Each number is 500 + 25 x the weight over its row's rms, rounded and kept within 0 to 999. Layers, rows and columns count from 0. Numbers have three digits each. The size before them is the row's rms in percent of the matrix's.

# layer 9 MLP up, 1344x512, rms 0.0346, rows 1318-1334, columns 256-383
100:526462533503490499502526523509532521529531485458495444489476536485520458530511486509521506509523483503486522490504500474550486537542501501488466493493523513524529506530477489453502518498441496513526507461489521483524504537549488536471501487498517476517449527485489489502550479485533439491521492485504485457494447498475499489520470468462486459508496495469477496526513485520496549530448
098:534481490491495498516500537474475481502499461476526518472482548466568469459510486467509506460515492515515523493486557470479495467531507513490517492471520517525508495541525461521527482545478497491524520468489504445522560529519527482488505541492452506510468502540507526509488514492561507500455494513535468510532557514458502453508551492457472535530512487470480519512493466464502539461479
106:510516531465556485486497514489470530502468537501470515512484479486487475494482500488488468498525521518485504490479492512448502458517527535542500513512467569476481490506506524457503523515551497517494507536517532483524515546489538511529527462554524494469504500542487533496476484562472535518514489457522485557502500538467487522512507437522480506533495485508502482556478497475543485527506
101:474455467516512507511526518505509523530499567466495507502473482531480460513479470483479465475451531508496501437499469479516506446480453503480551480451436529510507480540520472506517487477466507552485468484493485498515516555528484505515497457479498459536493495473465473476519464455522528471458523490519548513536472501491479508475505450513497480496488504516466501529506519486497478539478
105:545450518472513501462484463464454529518530478519525499497501510492511538486544531521520491533506478485515524480495468469527490561495460512473465529518486464536459444514484498539501490489511505470511503479482531505522529517510547543467521518481517505522502499500487564521478480543502515495501510497519460485475550490504526478469533530448481524484485518472505527510498507484486502467509
120:537499495444479511511513493499472466495515453463480473534468513492510521530451518489513450513520481535529496497511459522495515460470478507489506518478513462486511539510489516512494546496534472509529471526443406470454562480530497507498507483500509511519527502506533462496530508464496555487482469513489508453501502495480472495505504560486521516506503491506494528521483467541537501494477
096:493479464489520515512475525478483515528499504521483495497515473513516498511503479484504513518502526488482492522539532499501514504518493440506520435485517518500496522496485502485490510518520510510530501486503494530513508503524458479517467499519505478542479514474517538502550481473510460478478488476500529477502510474432495528489479456543512490504489459509460517563454558492529485510497
096:511526515466483464507483510518489522509535505486492542441504471503479508486523477512490476484551479526548500541459471495513479494497509530482503474528533476500500464485466500506456498507470521508500490457451496521472501478519555507493457519495502496489495519492515511497478525504472497524461500508462491511500459489467497502535503502532493505486535503487532485497466534519484479489519
102:467523461482522503471519532515482557501450508506511473508547517521512472480466502470498502473475522535490496525518547475544485523476487506510467484466499467457532500512529478488465499492507525472476471492539503502522463539515484507485480487460493515460482508480463533483543525552512511492504491525462425542557515484462505435515496507482489484490490494485499542517512503550539469472509
092:491529519494473521521511489529538455467544493482499505499542544498507484498548530506515502476482507499487506477471496510481506459531523492500495466489496480522493487474534502481495501531548502506492478515534499516481483494488485516497494485498481503482513520483477505523490489483463493524540521499484543498462463474509488529514459477477480523481456493491543518564520484492514523469482
099:565477474536490481507484506514504487513529505555489493528468481510476464492543474488501517474474505556523475521500551460490497481459527516510523486527518466541511512498485494501496495493490493507470518496548511525524517510499455489559512457514529489508501532516493529493522468537496482526533525479477509532500506553469510504508497503519560525510476515492493495523525500505474488518492
102:552473458521488487480484481515437486518489507523484515502476520518495509472485524486512487510528529540510485498460530508514512482509511477495541478513514535515502499479486521502499497519560513521466466523498516497537535504543540525480494532524524519474509498480473519460459497488467489487489465520466503523458516512540512498511478530507443512450460520538559461501487504494491509485484
096:460511522497512503528482518465555518513505484546499508487502474469506478483468496502463477476511513472516487497516526497532518485486502569514519514533464511494486476493486452494494475517504539521465506502490526486505539496530489548520508522492503513441543453499523507537523498539470499502468514509434515508482510521551497511496520502490451550516459554512509498506513525496518491509483
106:494525503467521502555529502480469466513535485498510501541508507460485486545513492508490481485486506537517463512500505495498507479479474511512577519517486525542501493536479501500493496484465457481479547569490516524521484485483503451477545496506465492537471508525454470498508468510450476457484537497497502480501524469449500503488542486512523500508501502495492505504489449531472479508485
098:495522498485524493495463498459492527482473480493531491495506511506510502487551527496525511502495524468533489473503449493484481497503476498467477498534466476463495486530481517503532518496491520513544529479545498554493534478495496523493480501484485498534471491493466515518490517471538506531480491488523451495521478492490511490504516509525494542556508526483477460480475540464471505519501
102:494485517487500473467509459495532556521466523524496518472499513457522530483513486511430522513534493529519478524490500494531518471473515523495499511469539557491482523529510479542517469494508482500518525506493530502544488483511483503520523492528480499530567489530514484510466502465523509474520525501489485498491480496444521536526520471521494492546519511493491497495496485468503459526494
103:565511551532538499486486472527550503517459476506502512495526552488507471517487504509482498506549449507521485496510502480522486513508473501490449504501537507470473471505492466498552517474496467528524490481494510475512506474466488490473496538534496512513531491533446480489489515487485505515521509499523546488464504474490460540484510540462508481464490454471502533531501497501513518459481
# layer 9 MLP down (transposed), 1344x512, rms 0.0333, rows 1318-1334, columns 256-383
099:519502523533521505504508521529513534484512495480493507487535514535522517475499506465477467515535452551526520536525528475473572493496443477442503530498499482492489464492518484465468510505495512506533498558504523518515523508527539476500509507479464526460549486481503507507504513446472480438519491462540494500491486508528501493533496564496491500533468498521557511520512465470535545470492
100:521478515533481439500462495510471482497469453522499499536531463500533496490501533507538509523517504498512510507499464507513501538515480484500497464503542539480502505507512496475546521498536494503494481499509481497525482520481482520526505491484499485471508502482537518503493509475509492493507515505529488495514551551459505490489478507524498499498493479472466501480530506564497477545485
106:469475475537519472487451504513490512513502490471473477494538516470527484484515505514533466485475481517478562449516528511506449520487495509523562487555519466495478497501481503500465467485510550494487498506495503474494486481508507496512489521502547520489540526468488553489483476523486514475456528460539501500514497492506481506513519455518540492504493486515522509509507468511520478463535
102:523534485539536479534505475428512459462507478514495521504507507489487455536546500523506479507458508474504517540484528479488503503519505514527511487468551524476504479542501563489476496482520481548511511493484486460519518516510492488493466493498540530501486464472506494511524493508486537493450491505450505493497467507473525512484496526514493472502512529457546501494495521512539491525496
105:520433474521488464511516520514503518519516511510520520498536541529516509521541520457489484477524514478493526446548500527541495494486467466496495536456496507496478506530496514504501497458504460498537492477481459519444469451505515487497526548551502485545501516495495498517520498466511483490496500491533519465464511507480530462492513465512493521542465507544458507490491485492482507458539
118:467474545472481477488487454542510463534510465482552475522467490504488522536446496502494474535508478505499541516524491508523487494486486509498473533493485499493550506515497491518444510489549483497523483508456429502512495474512520481473478508518492525542502496511502467486511501464482546504505498512441508448489511493459498515510520530480512475531521475494462519517500474547544524511499
100:532491488522482504483531501479463514527472488517478521499467501498529480503510519487502500505487536475491536526493487471501445523459496508524500495552521534503515507488543524459519466483545514518516476543507505516484478502498508481513517496500473506451493530485490471501538488500517496530468497528463477491509496543494481478483483490552521464542492500507524503493497475506487506483522
101:499507474544520484453465522492503514498519489540486518443539456536480445470498512516518491488519518494473484448461500490526501514500494515541500492487531487528506482506506528484504500496512520514478485486499492468455478518463466497520498462516464484510525514476516493482500569533522520471511486531478499499482500512483530486518469478507456471494540474533484512506495487485477511516437
101:520491503500512482486504506499489518536491531475509545535491474467491509467493494520468500536487481446558487509523474522496463478498479503510499514517457517504528508491480505461502519494489467494510499517478472504539495511559465535519485522512505457478542518485540475559471545504482514501507548507509502500506513472501511503459535476531512477547520499488485540520511494500490513502503
101:496464476492529477500483483518467501467492509469479502520511470486467480500511478513496490474451497482493448457513534535494491514532517505523487450510524504562493519492498479502506479471500472488458542532505505536457502501493505490491514482557532505496495512519523515528496503485498496521514477440454507507451476487505513476510473473492525509491516491490491476524474463545486522522491
102:508499498482478481545521498469500469494505482505502539504563497502487519536502509452520518472461503507490530523458538514473500466506494529521502481472487478540490489514527494486487480485511475527467487476527493498521481472499538489470456463496486531510528470502509588513430481467484462494486506488512503521548468449504510487511511474483478538468487502484532521517491499513473483520442
103:510494488481541506527501512550488510491511489510485518451504518538481497461502503527506503449491534517469502508493512517495488498466474502462508535522504475509485465473501469484458520519469509492515500459481471493515531458487502475544526521508482482526513490544517496476533505513475516492489518498525503510498518524466528425502552533497494483526521455518511482457505475476489488520470
096:512529523482517514482435495507531488469470485530513486526454513499486518560521457512494484461477497481474495476508502525485467459528519509498548500486514525514487488495478503507484493465521474501483508521488486463476554505514486517504512512498517534490531464471548515530448550511452491534477525517513478504521510537529473502473522508527507504486496507478479460484541532495516489499505
107:516529508502491481533515506504496491503526490522452514513489461520482469477494478534485503473494496518492495506482474586512370488519502533595532491498520506528489537468498493522516511515516496474479497529507484461504562522531458463522502491513476447540473464502486504496500525495493485505514495534541474506520558529531484500519529477539540511539481491523520499493527502498484475471459
101:507515492529497470521499524463494494505489508466536535468481473525501544498502487457512559469496527512509478498490492456500429496536488519586518555497517476499495477528532470503518515448510505518484493530529532554525463499476490482523510504456533477522498498524470548475535512483518538456537515505499505491501518497503523511520507535511493554493519472535547520492494522473506515499494
102:488505505489512510518441494498480549482503471507547490519472478486521504466475497510510499504507497491523517494554461474529480470495531504462532470469479534510500539453462481486564463484450516518528448482505488472511448507515492492515503515479524483489511508506496509496491453466509472519510534501453481474493524461493512502509512483548465532508517508487505485515507519499509489494526
104:483498524489502454504505510500484466517497534507452531486512511494480444472496457511501479491491507529509535471524495481524494502459527458540498491518516575476479523506524511511492530514534498514491492496480524492482510487501477444509490463509523472497488517545503507517515547481512536480495485456444504491488480508496451484475543528495524501550466493533479516509522525516463502487502
# layer 9 MLP gate, 1344x512, rms 0.0364, rows 1319-1335, columns 256-383
099:494522514520500586523487480465495502500474530443505516500457537503499474479474528518493458495466504511526491479532512477484495449490515527512508494460504490501551463482482504500461496474469491484498542504498524539488515530528507494450519506537493540473481481524566475508518480529502491485485494500437530504500457494527487524482533477497500509501471496496503498507472512480534513533526
110:527510502516490495545527473468506505482493527512534511506488548459478487506567511484518504511466534492504521490499473510543477528474516490503471537525532490546505499478488485504454522514481513504528477503526453479430501516525487488499528442520497511481513505521481513477504506473479497527508526511491476489525468512518484487487473535431496514517489497534526489474513484500494492511507
112:537478543499504517485508468493487516586488482475500501518522493474508524458501517473478498480547489466537482503538477495524467523499485455522474473480477523530520456491518480499518551529535509511507502512510509479519490479479496484521467459546514480463490523488507519504450474475504475519496510504487494504530508471552559485429509496518512450503462480512458474548512532521480486497484
104:531510496458476525512489500545514484442517476523510488518534525497537482502504509527527494533495511458507502554468487526458502481519486505498503487517507494490504481464463508513478529489457484472461479488522517492500514522505509518499483487457488537473546499523508482509498507476505488512504496513533502504500435494473480518498537556453499520490482483505504497498525495500496465512502
095:495496510503523477503553477491485507480513488511485452523508505508525505506492530527524520467525499463488510532496505509474492522523501521541527524527500499496502531503461454551511519471517517513447488523541481486503523510499485501487494492503499522473506497459548476527521481486499478484528502527504506492536536505517486476500470470477523513522530542530528460483520484490498515516505
099:504502492489506555514486494498547516524531522502483503519541493497536529520546494507481454497498507532490461481526482489491482487478496455522453496490508521519514491524533480536492539526431517471506561510498506506503524519488508490492463494450470505515483500479524469521490497492484498449510489499556511492497526477517481516459499503466498545510520471519488525522508498467503474492501
096:537534467477467505506524510453552512472549498468532458508466514506535536487523528484490507460544504497540518490478456499457501458515513505518488491522541450487557478473499463517502475493484520484464523520487479510515506502484537494443460502466522524483464463519485480527531473518490470502513454496499513476520510505488459498461530519504511519444506478506539492513512507481458503517497
102:486478502497485510519499481493522522474536525435468463520502480493492552459501497489463471522517513500525478470493508541518493515510510473502502499499582502547520501513509531464521437509545538488521473477522486524506493503541486506497507511512486528501538498477541500524539506483481475456536523516481489527485497501511494485537511543491505494534503505486502521500517514472480513492453
093:482517544504501561508509506524526489516524504490492491534477532473529487504486518479501520471540541511489526488452487535499501497516496479511548527511478507526499484467499520499495448491528515490485512531477499522462497513521516571497473467482464526554465454518486488485482484486525538458555477492500533466526495486477478504493466495495486526513463545463482508526534485475512512514534
099:515514513455470487515507482528509494475497471474468496511522457533517524506492540483501482509542493490514498523538523486475486512524515502500541508526538503507510464522491477525464497481481477492443574448490498499537491489497482488504463479528473485451529513527491520477468516494433524483480506497486490483478498451532507463520502477463489545489478501537517474513502523512458505491480
105:478467518448508486541515464512541484505498452486507501492511488489481470489491530488501475489516514502487456543479474451527502475488496533513517509531486497498534474512530530485495520502517520484506513517503460547540501512492550559509539535495497521515521496503495471485498511436517496494504511471504514466501529492508531482498522511506490494487505537493488523484534448540532475544473
097:517503519496531540475515520481532523483509495463481507502491521480541495507526511518478505523492540518448476509511489523544506490494503453498520496475529504514457495508517519486507510518494551484506519525460516531508495502486466485450512489497507532503538535476535480540472467495531492451511508479522474507484463507479558448509497438498517473498551519500503482439524500498509521477528
104:535498520539463540517529506514466504503485478442492494529531482457526525506526488487490463492486527484440506485512441507484503480480456492521516572499514511495476542517514505503478533500520501527472497510563462513470508521494497496512525506475508513447531473509522512496477483487509458486527475491508446468500494505514528530527489484488522524491529500497459493481512510492538521517469
099:496493500502555498484510494473511464501504514476544521537551522521566513490529490498499488508515475489533525517472498524482486545508509460550430506502445509514504506528506456471510446522458432514511517499505538518544491521528472539436472481496541545504489508516517500484509500499534464519491507463473483480539457497539480481491499490524506524482525512465481487527507516533480500487487
096:492487486468482495498516472541467550481509422475492532491482498534502505456490493484547541537505500505512518470490480511506483559494503500510510495553555497500461478465486504486469484509496488489469493504518484498525536493491529528497418541506481504465506469515558470501510541522522505493491456501554524489518505493508485506541491478490487476456538474527487504507471531485505546465502
106:484508488553518514458554454502499537479488544541466505519525511505469543444527485492502461506456514521490481513496479524524475448451463473499505485495497508517503522531499497516492460476484514510532496526493485556492509502518471523477511463515492485454506462504513503536519491525489484473533525498488560516507498452497497472501492436498508508497522501496523506490515522515481469485518
088:483560574514455512494558504500503507518495543500525483514545505502549497480518513513477477492533494456465514525466506458485500504454498490476470510493454504489497500489509494513483487479469495428462500508491495478478487472523457489499495487510506538525524509485486547505490497454503518458473437505504478502492491494494518492487494529493477531557494507551508481480518474544484469537512